Part of a small language model's weights: 0.858M parameters, untied embeddings.
Each number is 128 + 24 x the weight over the matrix's rms, rounded and kept within 0 to 255. Layers, rows and columns count from 0.

# layer 3 MLP down (transposed), 128x64, rms 0.0634, rows 85-101, columns 0-63
[[131 140 119 118  81 161 145 154 140 122 116 154 139 157 134 107 147 149 135  93 122 133  96  97 146 126  73 160 151 149 113  97 143 124 131 119 103 131 132 161 113 188 133 109 145 128 134 135  88 103 175 142 116 123 147  58 139 159 127 139  96 142 100 131]
 [145 125 108 153  87 183 135 145  76 171  91 135 132 111 139 102  91 147 147 171 120 119 171 112 144 138 163 126 135  95 164 102 106 173 111 136  70 130 152 127 105 117 156  97 131 113 105 120 145 120 134 196 106 150 106 130  97 144 120 107 162 134 147 100]
 [171  87  85  72 137 133 116 193 121 137 149 120 109  69 157 123 149 168  98  99 121 112 141 138 181 121 106 129 162 135 134 122 169 113 134 158 168 103 145  77 114 114 117 119 109 160 130 166 153 102  91 134  79  72 136 110 164 102 129 108 127 123 120 115]
 [151 122 155 111 164 125 112 198 117 161 119 117 119 142 100  88 149 111 154 158 114 138 148 111 102 157 161 141 119 160 142 108 123 131 169 118 153 129 148 118 135 142 138 100 120 119  98 120 129 121 116 145 146 153 127 135  99 126 117 126 118 134 142 107]
 [102 199 114 112 137 110 125 114 149 138 119 108 148 170 139  87 109  96 114 127 152 120 175 143 166 175 162  87 125 101 162 105 182 130 110 107  82 136 116 113 115 162 139 133 112 121 130 101  90  92 149 197 165 172 157 178 125  80 117 120  94 153 125  92]
 [154 138 109 132 149 110 116 157 152 124 119 108 166 131 133 144 123  92 105 138 135  94 105 142 122  94 102 125 131 115 119 134 113 104 108 136  72 121 148 125 148 161 124 155 174 132 139 142 144 182 170 114 117 130 172 121 145 139 106 132 131 131 130 131]
 [128 119 146  94 148 122 140 106 116 103 159 109 140 172 132 127 138 143 196 149 110 166 105 126 137 119 133 140 147 158 119 147 141  97  99  94 167 111  92 128 132 179 153 109 113  87 127 139 123 119 121 120 133 118 159 149 132 113 148 148 188 139 112 128]
 [109 137 105 156  91 144 153 116 139 117 130 135 141 137  97  76 138 132 168 131 128 129 144 113 107 102 137 145 154 166 120 126 115  98 152  93  99 122 125 142 133 169 154 120 188 155 118 149  86 108 151 100 133 119 191 104 106 125 127 124 147 141 137 128]
 [122 104 104 127 119 137 121 106 128 130 118 130 143 157 108 114 136 137 153  99 128 135 110 129 143  98 110 130 136 147 141 247 124 106 116 137 136 135 117 122 134 172 128 121 143 146 143 123  97  98 201 130 146 118 150 105 101 104 148 132 147 151 119 142]
 [ 75 103 148 150 136  96  82  89 110 126 114 130 133 125 117 126 151 123 170  93 128 142 116 137 187 107 135 123 135 163 110 132 112 132  80 107 154 164 138 154 117 183 125 136 121 134 130 144 119 108 124 141 131 126 114 144 150 147 119 130 156 138 122 126]
 [121 129 151 175 117  66 156 117 150 121 110 148 132  97 119 131 181 119 125 128 121  97 115 129 101 123 116 129 138 137  98 127 128  92 143 119 120 183 119  93  84 111 121 140 173 134 140 172 116 135 106 115 125 163 119 120 166 115 132  67 104  84 158 144]
 [104 107 105  91 113  92  99 180 151  80  58 142 138  91 145 160 144 153 112 147 121 150 127 139 127 132 147 121 113 136 121 133 140 109 121 150 120 131  96 161 118 136 134 100 180 105 126 124 111 154 123 154 119 121 131 153 130 141 150 134 123  87 101 140]
 [135 158 109  85 136 144 149 125 144  96 136 142 144 104 105 109 143  79 131 128 127 120 122 150 145 124 132 123 138  86 148 101 128  74 162 128  85 115 137 134 151 108 133 109 123 159 111  98  79  50 125 132 168  93 113 138 122 131 120 131 136 141 168 152]
 [102 134 116 111 118 126 175 126 113 119 146 142 121 139  95 125 139 126 115 159 154 129  94 143 149 107 140 143 142 126 127 140 116 136  90 147 123 175 146 125 131 207 131 156 135 154 113 124 139 141 150  85 104 100 189 126  98  73 132  98 166 126 111 155]
 [163 163 135 142 157 157 138 112 142 126 174 106 128 155 117 138 102  85 143 111 133 112 145 124 138 135 206 115 134 116 105 145 140 123 139 123 127 154 158 118 134 136 105 108 126 131 109 123 117 102 149 125 130 127  84 115 101 145 131 109 132 178 125 185]
 [ 88 146 156 132 142 131 119 152 105 147  96 117 111  52 112 147 107 137 171 111 116 155 130 127 141 113 134 150 140 129 113 155 119  99 143 168 131 138 136 143  97 118  98 125 134 145 170  97 154 133 145 126 121 155 154 125 168 131 115  87 144 123 155 154]
 [167 109 138 135 161 165 126 108 128  61 123 103  95 134 133 112 128 166 118 133 118 135 105 178 110 160 158 139  87 119 158 126 129 105 129 115 109 139 143 136 130  99 145 142 120 109  88 189 127 175  84 122 129 111  98 132 132 109 137 140  95 146 149 106]]
# layer 3 MLP gate, 128x64, rms 0.0676, rows 86-101, columns 0-63
[[174 116 186  66 172 133 142 152 143 115 102 131  95 108 126 104 110 156 118 121 138 122 149 156 112 100 162 183 123  93 176 107 151 170  97 157 114 129 124 134 146  99 144 172 109 138 129 107 127 151 122  81 110 121 117 151 141 133 145 139 147 122 102 113]
 [ 83 164 126 120 143 110 180  93  85 144  80 134 167 168 151 117 125 118 136 152 178 158 148 141  87 135 102 185 114 151  85 124  72 157 131  89  75 151 144 124 152 133 165  82 142 147 133 157 147 118 142 121 167 102 143 119  98 152 147 151 155 147 144 128]
 [109 150 113 115 172 104 107 132  77 150  75 153 126 124 114  86 116 119  91 121 134 113 156 121 125 110 146 132 153 142 141  81 112 147 129 142 123 159 162 132 105 108 145 112 159 143 116 119 134 138 128 132 136 124 155 106  98 130 125 123 138  99 113 144]
 [118 123 149  93  83 159 135 111 120 114 139 101  95 136  96  93 163 105 161 126 162 175 111 126 120 179  91 189 130 150 117 137 163 131  90 142 109  90 186 102 141 118 113 149 115 175 156 137 119 134 143 135 182  71 131 100  56 136 117 121 154 139 110 118]
 [124 104 102 114 155 137 151 110 137 121 127 148  88 153  80 166 176 113 121 111 133 140 128 168 124  93 108  87 121 148 144 126 108 140 118  86 166 148 120 145 118 168 166  97 119 143 118 128 105 112 122 190 152 132 154 122 161 159 144 165 129 127 125  94]
 [144 137 120 134 125 148 150 130 147 152 131 157 103  91 153  89 151 102 165 151  95 139 107 162 171 140 146 161 124  93 115 106  77 129 120 138 121 141 171 112 104 103 118 137 157 161  99 136 157 132 136 145 127 143 119 102 165 140  96 122 123 144 150 179]
 [101 149 149 123 192 115 146 118 157 137 166 145 129 133 168 158 122 106 101 148 119 134 111 122 133 131 137 136  93 116 138 144 155 171 101 127 152 156 146 147 118  98 149 110 117 115 143 150 143 118  96 137  74 127 116 155 146 156 125 162 114 153  98 144]
 [ 99 102 158 123 180 128 126 121 116 160 164  97  90 106 142 120  86 116  97 105 118 132 118 112  78 102 160 120 133 156 137 187 146 179 105 125 113 114 120 153 108 110 146 125 121  66 124 119 139 163  88 147 118 147 111 152 164 117  79 141 130 134 148 147]
 [118 126 155 163 138 142 130  92 162 124 149 106 131 137 179 174 157 155 128  92 156 139 139 118  86 138 115 150 114 131 108 149 114 142 111 106 153  86 160 180 141 155 137 116 147 121 158 117  99 166 122 101 109 145 107 170 152 158 148 116 109 128 124 180]
 [120 134 127  95 170 128 126 139 122 139 102 132 121 117 113  89 115 177 144 141 177 125 115 175 133 129 128  92 131 100 154  87 151 159 133 142 149  90 122 128  84  83 119 111 102  97  87 124 110  79 138 102  93 147 156 164 135 155 137 152 149 100 112  96]
 [140 148 141 102 121 113  75 158 146 139  75 107 145 111 131 114  89 152  80 118 141 102 128 148  91 133 154 108 112 126 194 111 148 140 144 147 149 122 157 122 100 105 142  96 100  99 125 145 127 112 132 113  98 131 121 148 124 122 151 151 131  65 132 108]
 [122 155 101 117 143 126 139 102 122  73 132 172 149 108 104  99 135 109 194 127 122 115 139 147 160 122 117 127 111  91 131  97 161 101 159 135 112 114 146 134 138 126 113 141 138 155 115 116  72  92 149 116 160 102 154 108 112 134 136 134 130 159 161 153]
 [ 73  88 129 149 114 110 128 121 121 102 132 115  71 148 162 138 140 113 152  96 125 125 119  84 138 157 122 171 118 139 150 125  97 125 136 106 173 159 117 151 166 169 130 104 149 181 165 126 111 122 105 136 134 119 139 158 105 134 115 127 106 132 128 115]
 [131  89 158 113 132 109 126 133 119 171  91 116 157 109 120 105 123 153 121 160 128 164 151 147 134 170 119 144 132 127 141  97  99 159 150 169 168 117  85 128 115 109 120 147 109 108 137 139 127 126 139 102 122 149 151 143 158 145 160 162 128  62 116 114]
 [105 147 122 151 119 143 122 166 132 130 114 104 132 137 121 137 108 135 169 161 150 109 149 146 174 160  91 163 120 126 105 141 117 132 117 137 100 149 139 120  91  73 123  91 171 164 159 162 143 126 122 129 102 150 129 141 120 138 133 102 116 121 105 155]
 [ 80 121 125 138  87 106 116 126 114 144 133 138 151 114 101 141 146 100 143 112 149 132 121  80 118 143 129 130 131 139  78 142 145 105 128  98 150 120  94 124 163 145 120 153 126 165 165  98 152  97 120 149 139 135 148 126 115 137 126 116 171 113 146 148]]
# layer 3 MLP up, 128x64, rms 0.064, rows 86-101, columns 0-63
[[144 149  92 178  97 174  79 124  66 160  90 126 162 119 135 136 165 114 147 139 140 146 144 121 176 118 111  75 129 130 130 123  99 124 130  74  98 103 132 141  74 153 136 107 152 103  89 110 127 101 103 165 115 146 134 114 112 131 100 110 112 165 140 113]
 [133 159 167 146 148 122 140  87 115  91 162 121 161 130 100 142  99  88 174 171 126 136 110 156 153 132 109  81 118 105 134 105 123 125 176 159  31 185 105 128 129 138 116 151 166 135 112 133 117 123 109 107 131 177 160 162 115 127 180 112 105 143 182 132]
 [169  80 160 116 123 164 143 151 176 115 135 101 150 115 117 134 130 130 166 134 108 162 127 152 103 162 145 106  83 110 139 147 145  98 138 114 134  86 118 128 146 130 127 149  73 111 104 129 130 134 114 105 151 125  97 154 158 122 160 152 120 183 124 110]
 [123 164 115 112 142  83 139 152  88 169 142 103 117 124 172 120 127 119 101 140  70 143 104 122  95 117 134 173 131 143 126 160 113 127 123 145 136 160 103 124 100 109 129 101 132 159 159 172 167 143 115  90  88  99 116 137 131 119 109  73 121  63 140 134]
 [120  95 127 108 145 123 148 113 144 130 130 124 113 127 114 167 173 124  90 133 126 140 131 170  96 103 142 136 116 139 156 134 164 137 134  91 166 149  91 130 118 137 171 126 109 158 114 146 108 128  92 160 114 142 147 163 107 181 143 138 130 107 142  95]
 [142 147 124 133 127 124 145 154 148 139 163 126 132 134 138  70 149 119 155 162 111 137  82 153 168 137 109 153 145 122 101 126  82 115 122 117 164 146 170 130  69 153 112 123 128 135 114 149 115  95 158 156 122 128 179 118 135 111 104 100 151 104 152 158]
 [ 80 164 132 139 144 103 165 147 152 135 144 154 133 146 137 148 145  87 110 156 102 105 105  97 120 107 108 134 118 146 120 146 114 140 122 158 166 125 175 116 126 136 165  85 143 154 164 161 117 107 121 126  90 122 174 121 132 168 126 125 117  74 111 161]
 [ 85 113 165 145 155 123 111 124 110 151 151  98  81 156 118 111  93 123 105  77 145 115 107 121  88 111 133 121 118 187 114 242 140 160 113 143 114 126 117 140 115 134 131 134 157 131 161 143 135 156 140 168 127 129 137 153 134 122 114 139 139 109 148 156]
 [128  95 159 118 121 144 129 119 149  99 139 116 132 112 187 183 150 145 124 145 152 141 131 119  60 127 146 139 139 136 153 155 149 124 141 133 155  87 127 144 161 138 120 133 113 127 115 117  96 190 104 121 119 162 130 145 133 151  73 140  91 112 178 152]
 [105 136  84 118 151  77 131 132 157 152 104 109 115 135  91 108 134 162 141 125 138 127  91 157 131 150 126 104 161 132 118 154 144 119 140 157 149 148  96 116 112  88 116 104 136 102 114 171  90 116 137 117 122 177 142 147 135 121 160 116 133  56 116 144]
 [147 102 115 112 155 157 111 141 129 106  93 126 125 131 166 116 167 115 124 167 132 119 118 130 112 138 138 172 172 134 117 100  70  99 134 104 100 118 112 160 118 126 156  99 117  95  99 132 127 133 131 130 141 141 149 175 136 107 130 120 117  67 149 147]
 [137  55 162 117 114 161 111 139 129 181 120  89 129 123 166 122  96 165 100 145 118 145 164 129 147 136 106 107 108 146 137 118 128 186 130 142 131 136 158 129 101 151 160 115 119 100 114 155 170 182  91 167 104 143 117 135 176 149 102 132  93 105  83 106]
 [ 77  88 146 130 153 139  94 130 118 118 102 114 116 117 154 140 108 113 119  84 117 145 161  98  92 146 128 138 143 106 171 143 166 121 131  76 124 147  91 133 162 114 135 104 120 133 109 124 122 111  69 144 145 157 113 162 130 126  96 151  92 132 144 120]
 [ 97 140 159 153 176 141 185 134 127 158 193 136 140 149 110 130 145 115 177 135 133 120 135 102 152 125 154 110 137 132 134 132 154 146 129 143 142 131 148 125 133 144  97 140 135 139 152 139 142 104 179 140 125 121 145 127 119 154 118 121 144 137  80 180]
 [151  98 121 134 127 158 143  69 114 135 151 135 120 126 134 127 101 171 133 127  79 109  98 164 111 115 152  90 113 110 156 146 129 131 145 153 105 100  94 165 118 147 127  80 132  96 104 149 150 131 118 156 131 131 142 126 132  77 172 143  97 163  82 140]
 [176 183 125 155 139 122 121 155 135 128 166 105 143 160 143 114  90 153 136 118 144 103 120 127 161 102 101 155 136 155 153 116 117 149  98 138 113 126 148 147  87 100 104  90 150 120 124 131  80 109 162 124 110 151 152 116 117 104 127 114  86 123 112 145]]